Each number is 128 + 24 x the weight over the matrix's rms, rounded and kept within 0 to 255. Layers, rows and columns count from 0.

# layer 3 MLP down (transposed), 320x128, rms 0.0667, rows 3-20, columns 0-127
[[119  96 106 163 135  85 159 142 154 117 144 124  94 114 175  99 183 109 123 125 124 106 159 153  90 148 133 142 165 129 122 129 142 148 114 107 148 136 152 173 107 122  93 138 147 139 125 143 116 107 149 115 102 113 136 140  96 106 147 144 146 152 115 111 122 150  86  85 163 135 115 119 135 150 132 112 159 104 128 132 176 157 145 139 140  87 179 146 172  61 146  87 164 118 190 147 115  71 108 124 157 137 120 143 115 111 145 170 153  81 114 126 150 139 132 139 167 119 139 129 152 137  92 150 165  92 113 149]
 [128 148 139 117  98 135 149 152 140 153 135 136 132 139  89 146 103 131  93 147 163 100 122 104  91 116 115 122 117 138  86 140 161 142 100 138 149 103 158 123 133 165 146 118 135  97  78 160 188 137 136 140 130 144  93 142 138 132 115 143 132 110 132 131 158 151 156 113 147 116 116 113  94 113 121 150 145 135 121 106 173 126 157 105 136  96 113  86 116 113 111 116 103 114 131 104 164 110 117  91 104 123 148  99 152 125 115 161 154 156  99 135  88 139 119 191 130 114 136  96 124 134 162 104 111 146 121 133]
 [137  90 161 178 148  89 132 152  89 147 165 109 143 156 137 143 106 150 171 125 111 112 131 120 119 138 120 160 109 147 142  93 146 141 116 117 108 152  88 143 157 172 176  90  77 131 150 129 142 103 168 104 122 119 127 157 112 155 166 166  89 148 131 125 131 135 107 126 150 123 128 157 118 150 124 124 104 161 155 159 154 135 152 108  73 165 150 141 135 110 117 108 158 136 156 135 112 144 117 140 121 174 127 140 141 135 114 100 128 114 116 133 149 158 163  82 164 138 153 148 143 117 124 121 138 111 129 114]
 [143 111 123 100 165 125 144 134 154 102  87 154 126 142 161 121 141  96 154 185 127 116 146 101 115 134  86 150 151  99 108 110 152 129 123 145 148 149 134 165 173 155 155  78 120 115 150 138 166 103 135 144 152 114 126 106 129  92 121 138  69 159  68  98 134 106 122 103 119 124 116 120 161  90 141 166 111 143 108 156 108 137  97 136 127 152 160 102  89 106 160  97 115 101 106 157 186 163 134 115 123 131 102 139 120 146 110 108 109 165 126 103 131 129 100 105  87 129 105  76 182 130 127 154  98 147  95 124]
 [107 129 134 172 118 149  88  63 116 117 140 120 119 137 148 100 102  61  67 128 117 101 145 148 132 130 164 178 104 109 140 132 118 159 106  88 102 108 122 122 113 118 148 150 149  96 122 115 122 123 107 112 102 161 140 133 167 116 109 105 148  85 133 146 128 143 113 162 156 116 120  91 147  97 112 136 118 151 139 133 150 111 123 131 118 150  72 137 160 115 137 135 121  99 146 143 147 122 156 129 177 110 117  94 145 166 151 113 114 110 148 125 120 141 111 165  62 125 124 121 121 143 131 102 136 134 135 104]
 [136 163 149 138 113 106  72 153 148 148 143 119 101 139 114 111 102  96  90 130 109 142 137 105  96 148 124 180 123 112 143 111 131 123 167 142 134 134 125 112 131 127 123  96 177 107 107 145 145 130 157 149 124 110 138 188 143 177 134  89 121 177 140 126  98 133 162  97 133 118 136 142 117 123 120 146 120  85 148 118 147 121 109 164 127 175 121 174 113 152 135 147 150 121  98 167  91 145 147 170 139 101  85 141 119 112  98 124 100 152 116 166 151 116 115 124  88 143 118 128 187 163 149 108 138 131 150 151]
 [155 141 119 196 116  95  95 135 134 133 124  98 123 183 135 118 144 135  93 141  96 146 122 133 136 158 136 108 133 147 135 126 167  86 112  93 181 122  98 131 145 152  97 130  90 152 124 164  94 120 168 132 104 134 138 107 146 155 109 160 148  89 103 148 115 127 128 124 143  97 142 126 117 134 157 112 163 115 133 110 128 171 159  65 213 133 111 111 126 144 119  95 150 170 133 160 109 134 156 111  89 127 127 159 131 119  90 166 123 196 167 125 148 128  97 135 178 122 157 141 104 105 140 112 131 118 123 113]
 [128 143 110 136 146 128 159  87  94 128 133 123 105 112 112  87 107 113 129 122 124 154 135 119 148 171 125 141 167 117 153 107 153 160 133 202 107 134 156 153 120 123 111 118 186  53 121 115 115 140 150 143 147  97 131 142 148 156 132 120 140 108  96 144 105  87 114 117 126 113 142 126 116 109 100 167 147 160 150 148 146  88 129 102 124 151 134 127 103  97 119 108 125 108 136  97 114 162 145 132 145 145 127 115 110 107 141  87 126  96 109 152 129 151 103 137 147 140 133  99 127 115 156 129 124 111 150 118]
 [ 92 129 108 119 139 138 158  88 129 136 120  94 129 114 150  98 133 105  87 101  95 142 108 159 115 128 142 144  95  85 109 177 119 126  95 147 107 117 117 152 161 149 117 165 138 142 117 115 117 151 115 120 126 134 125 148  93 138 112 122 126 154 158 119 123 133 140 123 105 122 106 121 121 145  97 117 134 157 119 137  99 118  74 136 107 153 129 138 130 142  96 139 156 104 112 118 111 123 178 136 104 119 136 186 126  90 127 168 136 119 150 112 138 102 114 131 127 130  95 136 144  93 130  87 137 117 134 140]
 [113 128 108 107 110 153  99 119 113  99 131  77 121 126 130 123 132 126  95 150 130 112 135 137 161 125  92 120 162 118 131 128 127 132 238 146 168 120 132 206 106 163 149 117 110 134 113 138 154 122 134 124  89 142  90 163 153 151 126 114 128 163 132 128 139 121 109 132 124 115 162 116 106 121 150 136 146 141  90 156 157 167 125  92 187 157 111 140 142 144 150 142 157 145 149 143  92 157 131 119 143 108 119 182 110 116 150 136 160 131 110 185 128 154 113 154 187 165 163 151 149 139  89 177  95 157 137 131]
 [ 94 154 154 114 112 140 154 146 143 104 104 139  98 142 143 131 146 102 154  92 137 146 162 140 123 169 127 114 115 160  89 122 158 124 114 173 158  93 107 129 138 152 130 126 133 156 111 151 155 107 139 158 116 109 102 110 145 124 134 143 113 153 174 113 160 117 162 102 154 143 123 100 123 151 142 140 159 165  86 142 111 152  99 141  90 116 103 126 105 124 135 100  87  91 116 136 150 149 108 119 133 141 137 152 125  66 115 134 106 153 129 148 138 112 144 173 162 111  92 149 168 142  93 126 150  84 145 175]
 [139 115 152 108 149 133 101 110 156 121 148 143 136 121 127 150 111 130 111  73 111 120 103 129 128 146  93 144  69 126 102 109 115 111 131  94 149 121 140 123  98 107 117 120 113 111  91 134 150  87 110  94 143 131 119 107 119  78 143 120 140 162 140 104 142 131 113 107 110 153 109 128 134 128 154 121 138 172 160 126  99 117 143 123 139 100 159 115 115 126  63 112 119 150 120 149 135 147 148 145  97 148 111 112 162 130  79  82 127  83 135 115 149 138 130 108  84 120 143  77 133 136 102 100 138 140 116 188]
 [130 118 105 143 122 124 160 108 152 102  65  80 159 128 119 113 149 135 179 136 114 107 145 137 108  82 144 125 125 147 131 135 146 138 124 141 116 126 124 129 134 158 117 120 149 129 136  96 154  80 154 164 122 131 114 135 139  72  76 128 143  85 138 142 121  98 168 116 134 107 139 109 133 153 129 126 127 124 121 191  76  82 129 135 103  99 121 125 110 119 116 120 149 120 153 129 124 109 131 123 159 130 117 111 135 187 156 172 118 156 131 105  96 110 158 117 160  82 116 118 100  98 123 107 147  93 110 148]
 [183  78 116 136 141 141  72 135 139 136 189 158  92 142 101 121 109 110 148 115 104 110 130 140 101 144 144 148 114  97 122 115 105 132 102 102 101 117 141  99 110 157  86 141 156  94 108 146 166 123 121 140  97 154 123 119 136 110 202 131 123 115 164 156 147 117 113 104 142  96 154 129 116 162 134  99 181 113 119 118 159 156 161 129 135 130  99 114 101 136 123  84 104 115 117 127 129 125 126 116 115 128 108 128  96 142 158  94 144 124 107  96 143 131 133 127 139 112 154 129 147 158 103 108 126 171 153  94]
 [115 118 100 150 151 134  89 141 103 146 105 124 133 151 104 177 169  99 116  74 139 152  92 116 103 142 162  89 155 106 146 141 100 136 177 129 150  86 156 108 103 158 102 119 107 136 123 103 136 134 128 172 145 135 140 145 141 140 130 130 128 167 123  93  98 123 144 144 130 120 105 112 182 131 109 164 145 164 132 152 148 157 106 124 129 116 111 144 115 192 119 120 162 121 132 100 136 143 134 142 196 109 110 174 147 127 148 133 107 121 146 104 130 137 132 155 151 131 151 128 157  76 116 148 149 149 120 101]
 [151 108 116 127 107  69 136 126 168 135 113  68 146 112 152 112 104 164 168 149 148 136 124  59 147 101 130 187 119 117 142 135 113 107 157 105 145 143 144 129 143 105 132 116 129  96 110 118 109 115 129 103 160  68 104  97 148 180 117  96 128 138 140 133 137 126 146 152 149 136 141  81 165  78  82 158 140  95 117 128 125 123 135 115 169 105 179 100 157 127 109 164 152 117 117 136 150 189 157 129 119 152 116 133 132  78 134 127 103 116 108 133 102 206 186 141 168 122  80 113 162 119 132  95 182 133  99 120]
 [168 115 113 147 108 119 160  97 167 121 148 138 114 123  91 128 101 161 172  91 112 111  99  95 150 143 130 127 118 161 126 140 154 159  96  91  88 134  96 168 100 163 159 114 156 143 141 128 120 142 114 169 109 105  91 111 104 109 141 159 147 112 133 135 123  92 114 166  86 136 139 119 144 152 139  98 174 121 108 127 110 150 124 131  79 122 183 101 121 113  89 129 164 165 144 120  90 125 120 146 150 196 137 152 121 143 153  74 168 148 135 102 120 140  76 111 173 145 130 129 180 135 105 114  85 126 122 132]
 [102 133 162 136 133 146 130 171 156 173 148 131 153 137 118 119 102 136 166 107 151 124 176 119 158 115 151  85 126 134 141 134 132 157 127 122  78 157 123 148 102 141 138  97 130  97 136 115 124 153 145 143  98 158 115 144 145 158  88 141 115  95  81 132 123  80 114 107 123 135 119 141 159 122 142 112 187  94 157 164 121 119 110 123  84 123 127 123 128 116 128 112 112  85 140 114 141 149 143 157  97 138 127 158 156  98 114  94 117 176 139 124 144 133 142 140  99 105 132  81 124 154 140 102  96 102 115  80]]
# layer 3 MLP gate, 320x128, rms 0.179, rows 4-21, columns 0-127
[[ 96 127 101  95 109 164 190 119 144 115 138 127 139 158  92 142 165 125 100 123 151 117  72 107 105 173 114 139 145 113  87 101 121 114 152 137 113 119 137 131 150 115  81 115 114 152 153 142 128 137 103  93 173 140 145 149 140 127 149 122 141 106 152  89 142 122 140 137 124 105 140 153 147 137 121 120 137 159 128 153 142  82  85 125 116 123 134 118 135 142 141 111  96 165 113 122 105 111 117 138 150 132 121 135 104 114 145  96  89 122 148 161 187 118 103 109 174 135 124  86 146 118  90 164 148 145 158 104]
 [128 166 137 131 143 158 155 156 141 165 137 132 169 179  90 135 137 111 132  83 117 131 151 110 114 122  98 117 119 167 147 137 149 142 101  80 145 179 128  98 111 111 151 124  91 109 137 169 132 128 195 150 177  90 143  74 114 126 120 127 106 115 120 161 113 135 116 164 126 116 130 150 108  88 155  96 136 140 142  98 144 123 130 184 117 118 143 157 141 145 129 118 151 127 113 131 143  74 136 158 102 131 171 191 131 129  90 110 144 103 120 168 125 133 153 133 128 120 156 175  96 148 151 127 130 123 142 133]
 [101  96 125 107 154 157  87 145 155 114 147 145  98 138 127 157 156 115 160 126 138 141 161 111 153  92 120  83 136 135 162 149 116  61 110 121 143 143 129 110  98 140 151 122 127 145 118 123 136 176  92 126 100 131  84  72 113 165 156 139 113 171 107 128 125 133 125 127 154 115 124 108 107  73 109 106 154 137 153 127 135 150 119 111 124 109 130 130 135 122 147  81 187 162 125 163 134 103 143 192  98 177 154 141 111 125 143 147 111  65 141 128  93 120 186 119 167 119 153 171 138 128 137 138 114 143  92 164]
 [177 104 145 180 142 147 130 100 113  98 113 103 116 151 152  92 138  89  93 144 149 162 136 121 157 139  96  88 135 113 124 106 109 131 126  98 108 128 110 137 127 157 132 150 139 144 177 119 118 129 144 119 105 157 105 110  75 190 155 102 104  98 176 118 112 136 116 145 172 125 161 135 107  63 145 167 113 133 127  88 117  86 142 102 104 149 118 137  97 121 135 112  95 145 145 117 140 109  98  99 166 122 100 131 129 123 176 132  98 117 121 105 127 135  92 166 130 145 136 139 125 123 125  70 151 170 110 133]
 [106 161 165 176  74 154 103  97 147 158 161  75 130  99 139 115 144 133 100 148 133  90 101 166 137 120 131  92 121  76 154 101 165 126 102 123 172 138 143 129  80 134  86 103  84 126 129 126 154 160 115 104 163  86 143 131 125 150 147 154 104 130 116  85 125 125 143 115 123 158 101 111 134 173 144 102  95 121 118 150 107 129  86 125 112 115 165 116 164 112 143 120 137 109 137 135 136 130 146 130 130 146 136 159 110 115 133 123 162 144 115 146  98 156 121 145 127 125  99 133  78 142 133 142  91 130 115 114]
 [140 163  77 132 122 116 163 116 141  91 151 139 118 146 104 105 104 133 123 129 105 116 104 102 185 110 129 122 101 108 139 130 138 156 102 105 149 122 147 133 122  83 132 124 156 125 138  90 168 134 130 117 162 146 136 161 133 108 119  95  79 145 117  88 139 170 166 147 117 129 192 138 119 174  89  86 132 160 133 154 162 102  94 124 110  84  83 161 100  93 116 131 105 165 118  97 137 107 123  98 141  72 141 103 135 153 133 154 151 164 110 116 105 125 123 160 127 135 107 117 113 146 108 163  77 164 129 109]
 [130 128 114 118 130  81 108 125 156  97 157 128 134  96 102 118  96 130 120 128 133 160 128 121 142 148 124 162 169 126 148 137  98 108 144 144 144  80 113 117 135 112 140 123 168  80  90  90 120 124 138 153 131  95 123 149 124 133 130 152 115 130 171 151 122 141 155 134 126 128 126 111 140 152  99 112 147 193  91 121 104 147  99  99 161 116 136 140 105  99  91 130 128 115 100  97 147 132 101 143 149 119 157 118 159 138 107 107 150 116 105 163 138  98 134 117 134 107 123  94 104 109 182 112 119 104 109 177]
 [140 122 109  93 127 119 159 137 126 124 150 138 128 167 121 135 113 131 139 109 140 111  95 141 132 144 123 137 121 111 164 114 110 122 119 134 142 136 152 147 149 166 165 150 127 144 107 124 117 139 144  75 201 135 111 118 150 153  81 100 133 153 152 154 154 130 136 120 116 101 123 150 121 151  97 129 114 111 105 114 111 129  88 136 126 158 114 125 125 148 123 110 119 169 155 153 134 132 153 130 153  97  95 131 142 130 152 127 142 135 119  85 125 124  90  97 128 141 124 110 109 126 123 104 180 122 142 120]
 [131 143 115  86 119 138 127 116 173 132 115 162  89 107 180 134 153 128  90 113 144 132  85 113 155  77  96 147  60 103 101 110 123 136 108 156  68 181  87  85 140 114 149 162 110 168 117 137 128 115 120 120 120  89 154 166 131 105 158  92 134 103 102 151  95 139 151 110 135 153 150 106 102 118 123 128 111 133 139 101 123 124  95 106 106 105 117 149 159 144 120 123 143  92 142 112 140 118 159  98 132  88 131 152 117 131 135 133  99 125 144 142 160  78 169  96 107 110 111  90  79 118 185 115 102 121  89  92]
 [102 142 159 148 157 129 137 116  85 137 212 119 154 142 111 116  89 158 145 144 141 131 124 119 124 122 128 171 131 124 150 114 182 134 126 118  81 119 123 136 133 148 140 112 153 157 132 100 152 116 138 133 150 151  99 132 164 164 103  86 174 143  98 139 154 119 107 141 106 121 169 101 112 139 113 143  79 145 141 111 105 121 101 126 126 108 130 142 100 144  94 145 114 147 179 166 112 139 120 112 145 101 132 123 166 131 143 121 153  89 128 136 160 143 123 137 108 154  69  95 112 123 119 138 101 123 136 138]
 [123 152 159 128 105 136 165 152  99 103 129 126  64 145 171 101 146 118 134 118 123 138 126 119 131 125 180 120 135 194 140 119 117  89 127 148 121 129  81 119 109 143 138 116 103 138 147  97 147 127 120 148 164 125 128 133 112 128 118 141 154 103 104 145 137 104 149  99 158  95 144 115 122 124  72 110 191  91 125 146 145 109 130 149 130 120 129 115  82 141  93  91 133 131 109 199 137 135  76  66 136 130 101 110 115 113 112 142 148 106 109 169 107 120  94 119 110 132 103 117 132 120 131 124 133 178 133 159]
 [111 118 105 133 141 101  93  87 138 131 147 116  92 120 148 168 148  96  90 150 153 135 113 121 121 169 116 120 133 133 154 124 116 143  83 131 114 115 138 130 148 144  99 110 134 102 179 146 139 126 109 131  86 104 132 133 101 100 148  82 170 168 125 120 144 146 123 164 169 115 127 120 140 151 194 152 138 165 115 147 126  60 140 107 115 115 152 126 147 103  94 107 105 126 118  66 124 118 161 140 115 130 104  96  77 111 140 142  98 100 132 154  84 106 116 129 134  81 102 137  99 154 160 141 150 123  93 142]
 [149 160 109 121 122 137 136 145 130 108 124 148 147 159 121 138 144 126 112 109 163 167 163 151  98 148 146 182 175 147 158  92 130 129 141 151 141 122 106 147 118 136 120 130  87 117  98 137 166 108 160  95  99 153 161 100 126 171 128  93 176 120 112 129 159 127 131 134  87 118 180 134 127 111 170 130 134 139 120  66 143 113 103 120 121 126 144 109 150 161  81 139 110 126 147 166 153 165 157 144  96 105  98  90 131 139 110 120 134 113 151  78 121  88 101  95 126 122 148 132 130 134  83 147 106 105 156 120]
 [ 95 139 146 146 131 122 118 138  69 100 132 139 116 145 110 163 113 118 106 135 152  99 111 109 107 128 156 104 164 130 130 152 105 121 157 154 130 127 137 119 139 135  85 103 134 143 158 111  87 142 149  98 117  92 135 119 131 105 172 167  71 193 154  74 129 107 133 131 145 118 109 144 184 119 121 189 117 183 143 138 144 168 131 122 139 126 112 151  96 137  84  85 119  63 129 157 138 123 103 131 142 106 112 135 142 159 116 183 113 108 119 109 108 156 122 120 108 118 155 115 121 143 134 124 143 119 124 108]
 [126 130  70 124  95 159 113 104 113 146 130 127 124 114 152 129  96 126 166 173 101 162 117  73 125 107 129 135 139 103 118 111 144 119 122 108 111 128  86 130 143  86 155 118  86  82 105 121 140  91 131 121 132  95 155 150 102 162 112 150 127 123 113 127 125 118 118  99 149 121 126 129 103 143 101  90 103  98 148  97 139 163 113 106 149 110 154 156  92 177 151  97 102 143 135 136 115 117  96 132 143 117 165 125 100 119  83 103 155 119 157 139 157 150 115 181 147 124 103  76 121 157 101 105 143 112 116 128]
 [154 171  50 171 123 126  92 132 148 147 136 138 103 137 149 138 145 111 163 116 105 145 105 124  99 118 115 153 146 156 141  74 155  99  73 150 116 129  68 172 121  95 121 194 135 132 167 113 107 134 126 150 169 151 117 145 143 141  87 126 107  99  59 114 114 103 151 132 110  92 136 119  79 114 129 171  70 113 152 125  94 129 122 120  93  93 135 177 153 135 135 142 104 125 106 109 113  95 117 120 126 121 124 137 143  62 151 108 172 114 108 121 139  88 130 138 118 157 162 145 127 119 105 120 143 130 139 114]
 [128 106 158 100 207  86 159 135  81 118 105 135  99 108 121 118 134 131 135 102 108 130  69 116 141 131 129  97 157 155 159 123 117  79  58 103 158 134 117 156 120 143 129 164 135 149 155 150 104 111 116 130 160 170 109 112 111 156 163 146 102 116 123  61 160 159 123 165 163 153 151 141 103 128 137 117 118 142 159 157 109 112 111 147 159 146  86 149 123 142 148  96 110 139 146 119 143 110 139 155  96 152 116  76  82 164 104 135 109 107  97 127 101 119 112  93 184 137 171 176  99  96 103 105 145 101 135 124]
 [108 156 125 111 108 178 100 152  70 106 152  98  57  97 147 124 145 147  88 143  98 133 108  90  94 108 146 158 132 158 111 143 115 127  85 130 103 120 126 137 145 107  84 140 114 140 164 131 136 128  64 162 137 143 152 139 124  92 121 133 120 128 145 126 123 130 155 136 123 148 175 109 122 146 150 128 119 108 115 147  99 104 140 124 139 118  99 115 126 108 159  83 122  92 196 134 155  76 116 106 106 117 100 129 158  98 178 136 107 155 104 148 142 150 161 101 141 138 118 109 155 144 154  96 139 104 162 139]]
# layer 3 MLP up, 320x128, rms 0.179, rows 4-21, columns 0-127
[[120 119 117 127 104 151 137 137 121 122 125 127  88 136 140 112  94 109 127  82 147 116 139 109 158 124 148 111 135 113 135 155 157 150 133 109 100 120 166 107 107 156 158 154 157 144 116 129 141 138 101  96 121 118 137 119 108 147  86 112 158 120 123 136 131 134 122 123 148 129  85  79 149 120  98 156 107 150 125 153 115 146 149 160 125 126 143 122 109 115 132 134 163 103 193 109 120 132 104 140 148  98 112  86 141 129 145 122 122 152 107 127 130  67 127 112 163 131 137 103 145 146 114 112  92 135 140 124]
 [112 155  99  77 127 135 136 113 148  90 117 138 125 125 150 103 127  80 114 121 121 143 123  80 162 203 113  98 126 147  95 106 110 161 141 193 111 114 126  97 111 136 119 144 126 108 121 139 152 147 117 161 106 126 112 109 113 124 145 142 140 113 168 126  84 156 125 125 111  82 168 111 134 129 133 113 114 127 185 100 124 146 145 148 103  99 119 116 141 135 108 168 124 116 110  89 119 118 139 143  96 105 104 167 123 110 136 121 134 135 149 138 124  70 119 128  74 109 150 143  82  78 161 117 121 128 129  99]
 [124 127 162 147  94  97 138 112 126 102 114 113 120 181 144 107 160  90 105 169 130  88  89 164  92 174 111 193 163 144 103 123 154 142 147 140  92 106 167 124 121 141 104 137  91 126 139 129 147  94 132 106 161 150 137 161 140 111  89 156 146 114 151 150 142 122 124 108 101 118 154  91 117 169 144 163  73  95 127  91 141 115 117 110 115 153 127  73  85 123 128 182  78 103 132 114 134 111  98  97 138 122 135 118 157 138 127 118 156 225 106 112 141 107 109 125  95 135 105 103 139 137 139  72 126 129 145  92]
 [141 169 127 122  87 133 141 126 142 171 128 116 122 143 136 137 113  70 101 137  88 131 111 149  98 116 132 140 123 123  62 110 117 158 128 148 111 139  73 101 129  95 134 158 130 160 162 125 133 100  86  91 157 136 134 106 143 121 119 139 105 131 187 125 129 133 147 143 145 145 149  92  89  99 194 102 121 136 142  97 122 124 157 156 131 115 148 129 122 180 137 160 117 106 147 118 131 101 109  89 148 123  74 173 129 106 125 123 151 145 148 108 123 128 128 174 112 147 145 145  88 102 139 111 142 107 120 122]
 [116 148 114  81 137  81 132 117 122 113 129 122 156 124 153 130 157 150 151 169 158 122 104  97 141 189 122 135  94 137 107 156  95 176 116 122 121 145 145  83 139 130 105 144 141 160 109 138 122  94 119  74 125 141 149 147 122 128 126 138 136 107 137 139 132 154 117 181  78 145 127 151 122 137 127 160 127 132 143 136 155 165 157  96 157  75  76 110 141 122 128 130 114  96 123 128  57 135 109 161 157 149 107  82 119 133 132 121 105 139  96 110 141 117 123 112 167 116 150 159  99 157 124 154 139 132 161 122]
 [104  99 123 163 131 122 184 144  91 132 148  95 128 133  71 120  78 142 159  89 153 107 137 135 172 126 127 139 119 110 135  87 113 109 130 113 101 194 177  82 133  94 133 110 124 126 156 177 105 155  77 135 145 147 130 117 118 116 151 111 144 141 123 123 151 175 113  96 140 151  81 136 193 126 101  99 130 117  86 131 142 138 116 157 100 123 102 178 143 129 120 138 138 113 105 142 118 115  91  94 119 174 150 118 116 156 110 101 132 147 142 144 136 117 107 140 135 141 109  96 140 139  81 156 127  94  92 156]
 [152 112 122 111 120 123 125 130 129 149 140 129  87 119  88 135 114 129 136 143 137 177 120 119 104 127 153 121 151 154 140 136 177 139 159 146 156 107 116 110 151 123 160 140 170 126 150 104 128 128 144 120 124 143 156 137 113 129  71 127 159 142 128 119 138 132 111  98 167 126 106 151 115 145 119  97 142 130 169 112 122 112 114 110 120  99 158 101 108 123 117 130 162 116 128 140 134  95 110 120 164 133 118 164 139  94 138 131 106 137 129 174 111  92 119 107 136 150 112 132 138 147 125 126 137 122 167 131]
 [126 110 121 111 155 140 125  98 105 148 147 147 111 138 127 131 151 109 135  54 160 128 115 149 159 160  99 119 128 138 126 159 110 140 132 172 112 153 128 170 140 129 145 147 145 138 124 134 119 137 118  97 145 132 144 115 106 129 115 138 140 142 155 108 137 169 153  93 113  77 140 137  81 116 102  94 133 108 137 105 142 141 129 119 119 161 142  89 157 158  88 130 151 136 144 110 106 148 135 141 140 127 113 132  98  99 141 163 133 138 136 132 131 116 128 131 150 129 126 109 112 123 164 117 162 112 138 160]
 [108 120 131 111 141  89 137 134 115 156 140 127 173 120 140 110 142 128  88 177 135 134 151 122 103 162 178 123 170 150  91 141 179 124  70 142 100 127 157 173 176 145 186 117 154 147 138 165 111 131 136 172 103 148 118 151 134 133 138 173 118 115 132 140 148 168 119 133 112 111 156 194 133  87 127 118 142 168 123 127 102 134 144 100 151 116  68 157 124 126 114 153 140 102 151 133 104 136  89 152 130  95 130  95 136 137 158  78 113 143 109 131 162 127 129 166 137 172 143 104 140 138 128 135  88 148 164 188]
 [122  66 134 117  81 118 105 105 183 127  87 131 169 116 146 104 101 139 128 117 104 117 111 143 118 146 110 150 134 110 150 121 124 138 112 143 105 167  64 159 126 136 122 118 121 132 114 152 136 109  98 140 165 115 140 109 138 155 125 139 136 102 152 140  82  73 168 111 134 143 133 169 107 132 125 122 121 132 146  99 124 112  96 126 121 101 133 118 113 105 119 124 141 132  95 121 156 129 159 161 135 110 121 118 121 125 115 118 103 120 120 114 123 129  98 113 119  79 161 141 111 160  79 136 154 145 137 172]
 [152 136 122  99 153 102 136 142 110 117 116 133 166 145 163 160 148 108 109 169 152 140 122 113 152 102 144 122 107 160 146 171 120  85 144 122 143 112 196 132 120 135 136  76 118 117 178 110 151 161 113 195 114 140 130 114 155 138 127 128 119 102 131 146 146  94 118 140 138 122 139 154 131 164 115 140 137 137 139 120 124 118 126 116 100 129 104 146  92 139 118  76 142 131  90 167 121 147 125 138 111 141 104 142 109 131  94 113 103 115 100 142  92 119 120 165 162 174 101 141 161  82 108 160 132 121 112 139]
 [135 120 121 165 121 135 117 140 107 111  85 118 173 153 132  87 126  88 163 114 121  96 118 131 120  81 100 119 137 112 108 101 127 135 112 118 131 115  71 151 131 108 141 106 167 107 144 155 148 148 151 136 129 106 121 134 101 121 110 140 121 120 183  97 137 147 143 125 134 102 199 110  68  89 148 102 145 158 101 142 109 133 150  96 124 120 120 100 127 181  87 125 131 143 135 111 135 100  91 162  83 134 154 144 111  99 107 117 131 134 103 133 112 110 111 110 110 114 107 126 137 142 103 130 104 172 116 102]
 [ 79 166 115  94 120 134 136 131 175  99 147 137 128 121 114 125 128 124 138 148 109 110 172 125 116  86  95 112 152 120 112 174 157 119 123 149 178 124 156 112 143  96 105 154 118 140 130 104 146 143 124 148 172  93 117 147 122 138  95 151 102 135 142 127 151  84 119 117 143 121 121 115 152 171  95 135 143  59 131 110 124 137 111 159 106  89 140 151 109 123  78 124 153 128 118 114 113  98 107 111 151 131 146 111 122 152 128 128 146  97 117  92 144 152 109 173  97 142 136 135 140 114 145 107 140 112 157 153]
 [ 82 156 135  93 140 108  85  85 161 151  98 125 134  87 153 108 108 110 146 101 106 108 128 123 134 171 109 115  98 157 110 104 149 140  73 111 150 121 137 126 151 131 176 108 114 109 106 120 142 135 148  79 128 124 131 132 112 155 109  87 119 113 101  72 103 159 153 144  88 127 147  94  86 115 114  81 125 127 142 134 102 147 168 119 132 120 136 142 121  97 130 125 123 143 128  97 107 101 135 108 152 159 111 148 109 123 146 137 121 144 140  96 116 113 128 148  94 151 137 205 135 150 110 136  89 145 122 114]
 [100 121 122 137 119 130  62 103 119 150 105 123 108 139  91 105 147 139 109 159 155 150 134 119 136 174 164 105  87 103 159 168 117  92 117 144 119 120 159 133 127 108 148 147  98 121 144  59  82 137 131 131 125 115 138 136  98  81  90 105  93 186 142 122 164 143 141 123 187 111  94 139 133 129  36 133 118 141  98  95 112 179 145  91 161 105 129  91 132 152 115 171 113 148 143 178  65 170 154 130  97 140 144 165 171 140 183 117 136 169  95 138 107 145 117 145  98  95 138 152 113 141 185 104 109 149 111 172]
 [105 154 121 116 119 182 119 120 108  94 106 181 139 120 126 140 105  98  98 139 114 153 111 127 118 116  99 143 163 100 162 118  89 146  97 141 140 122 128  97 167 105 101 121  83  71 131 112 130 104  73 109 156 108  73 147 163 139 164  81 130 146 111 158 155 132 131  90 120 102 156 103  90 145 132 111  90 110 118 107 133 123 110 127 153 170 109 146 157  65 122 138 126 117 128  91 123 190 133 126 141 133 140 110 136 126 182  95  97  98 143 172 132 143 161 129 130 159 151  95 114 104 115 145 129 133  95 154]
 [107 124 184 131 155 104 124  87 107 129 122 116 117 110 163 123 151 201 116 150  90 139 100 116  96 107  82  93 151 148 130 100  83 105 166 157 164 169 138 133 153 140 100 143 116 136  99 141 119  93 126 160 146 151 151 126 116 103 164 128 103 126 118 119 122 138 124 145 126 133 144 127 154 119 122 149 104 123 127  94  98 177 161 149 128 138 104 139 145 124 134 134 132 148  98 168 104 153 149 141 115 150 158 111 127 146 147 145 113 105 152 141 105 129 139 108 157 121 140 167  97 135 115 118 136 151 138 120]
 [107 134 147 163 162 125  86  86 116 143 126 122 104 131 148 158  74  90 108 104 155  90 137 118 131 103 123 142  92 112 119 131 136 118 138 135  75 131 115 127 140 131 106 140  97 158 128  96 151 145 130 141  99  72  96  72 149 140 125 141 124 135  98 110 120 158 132 104  92 144 115  93 149 122 102 151 166 128 122 119 126 135  79 115 128 112 135 152  93 124 134 187 136 123 168 175  88 137 117 180 146 111 120 135 114 152 117 141 159 117 113 127 145 128 152 149 139 131 138  77  77 128  88 172 171 135 113 137]]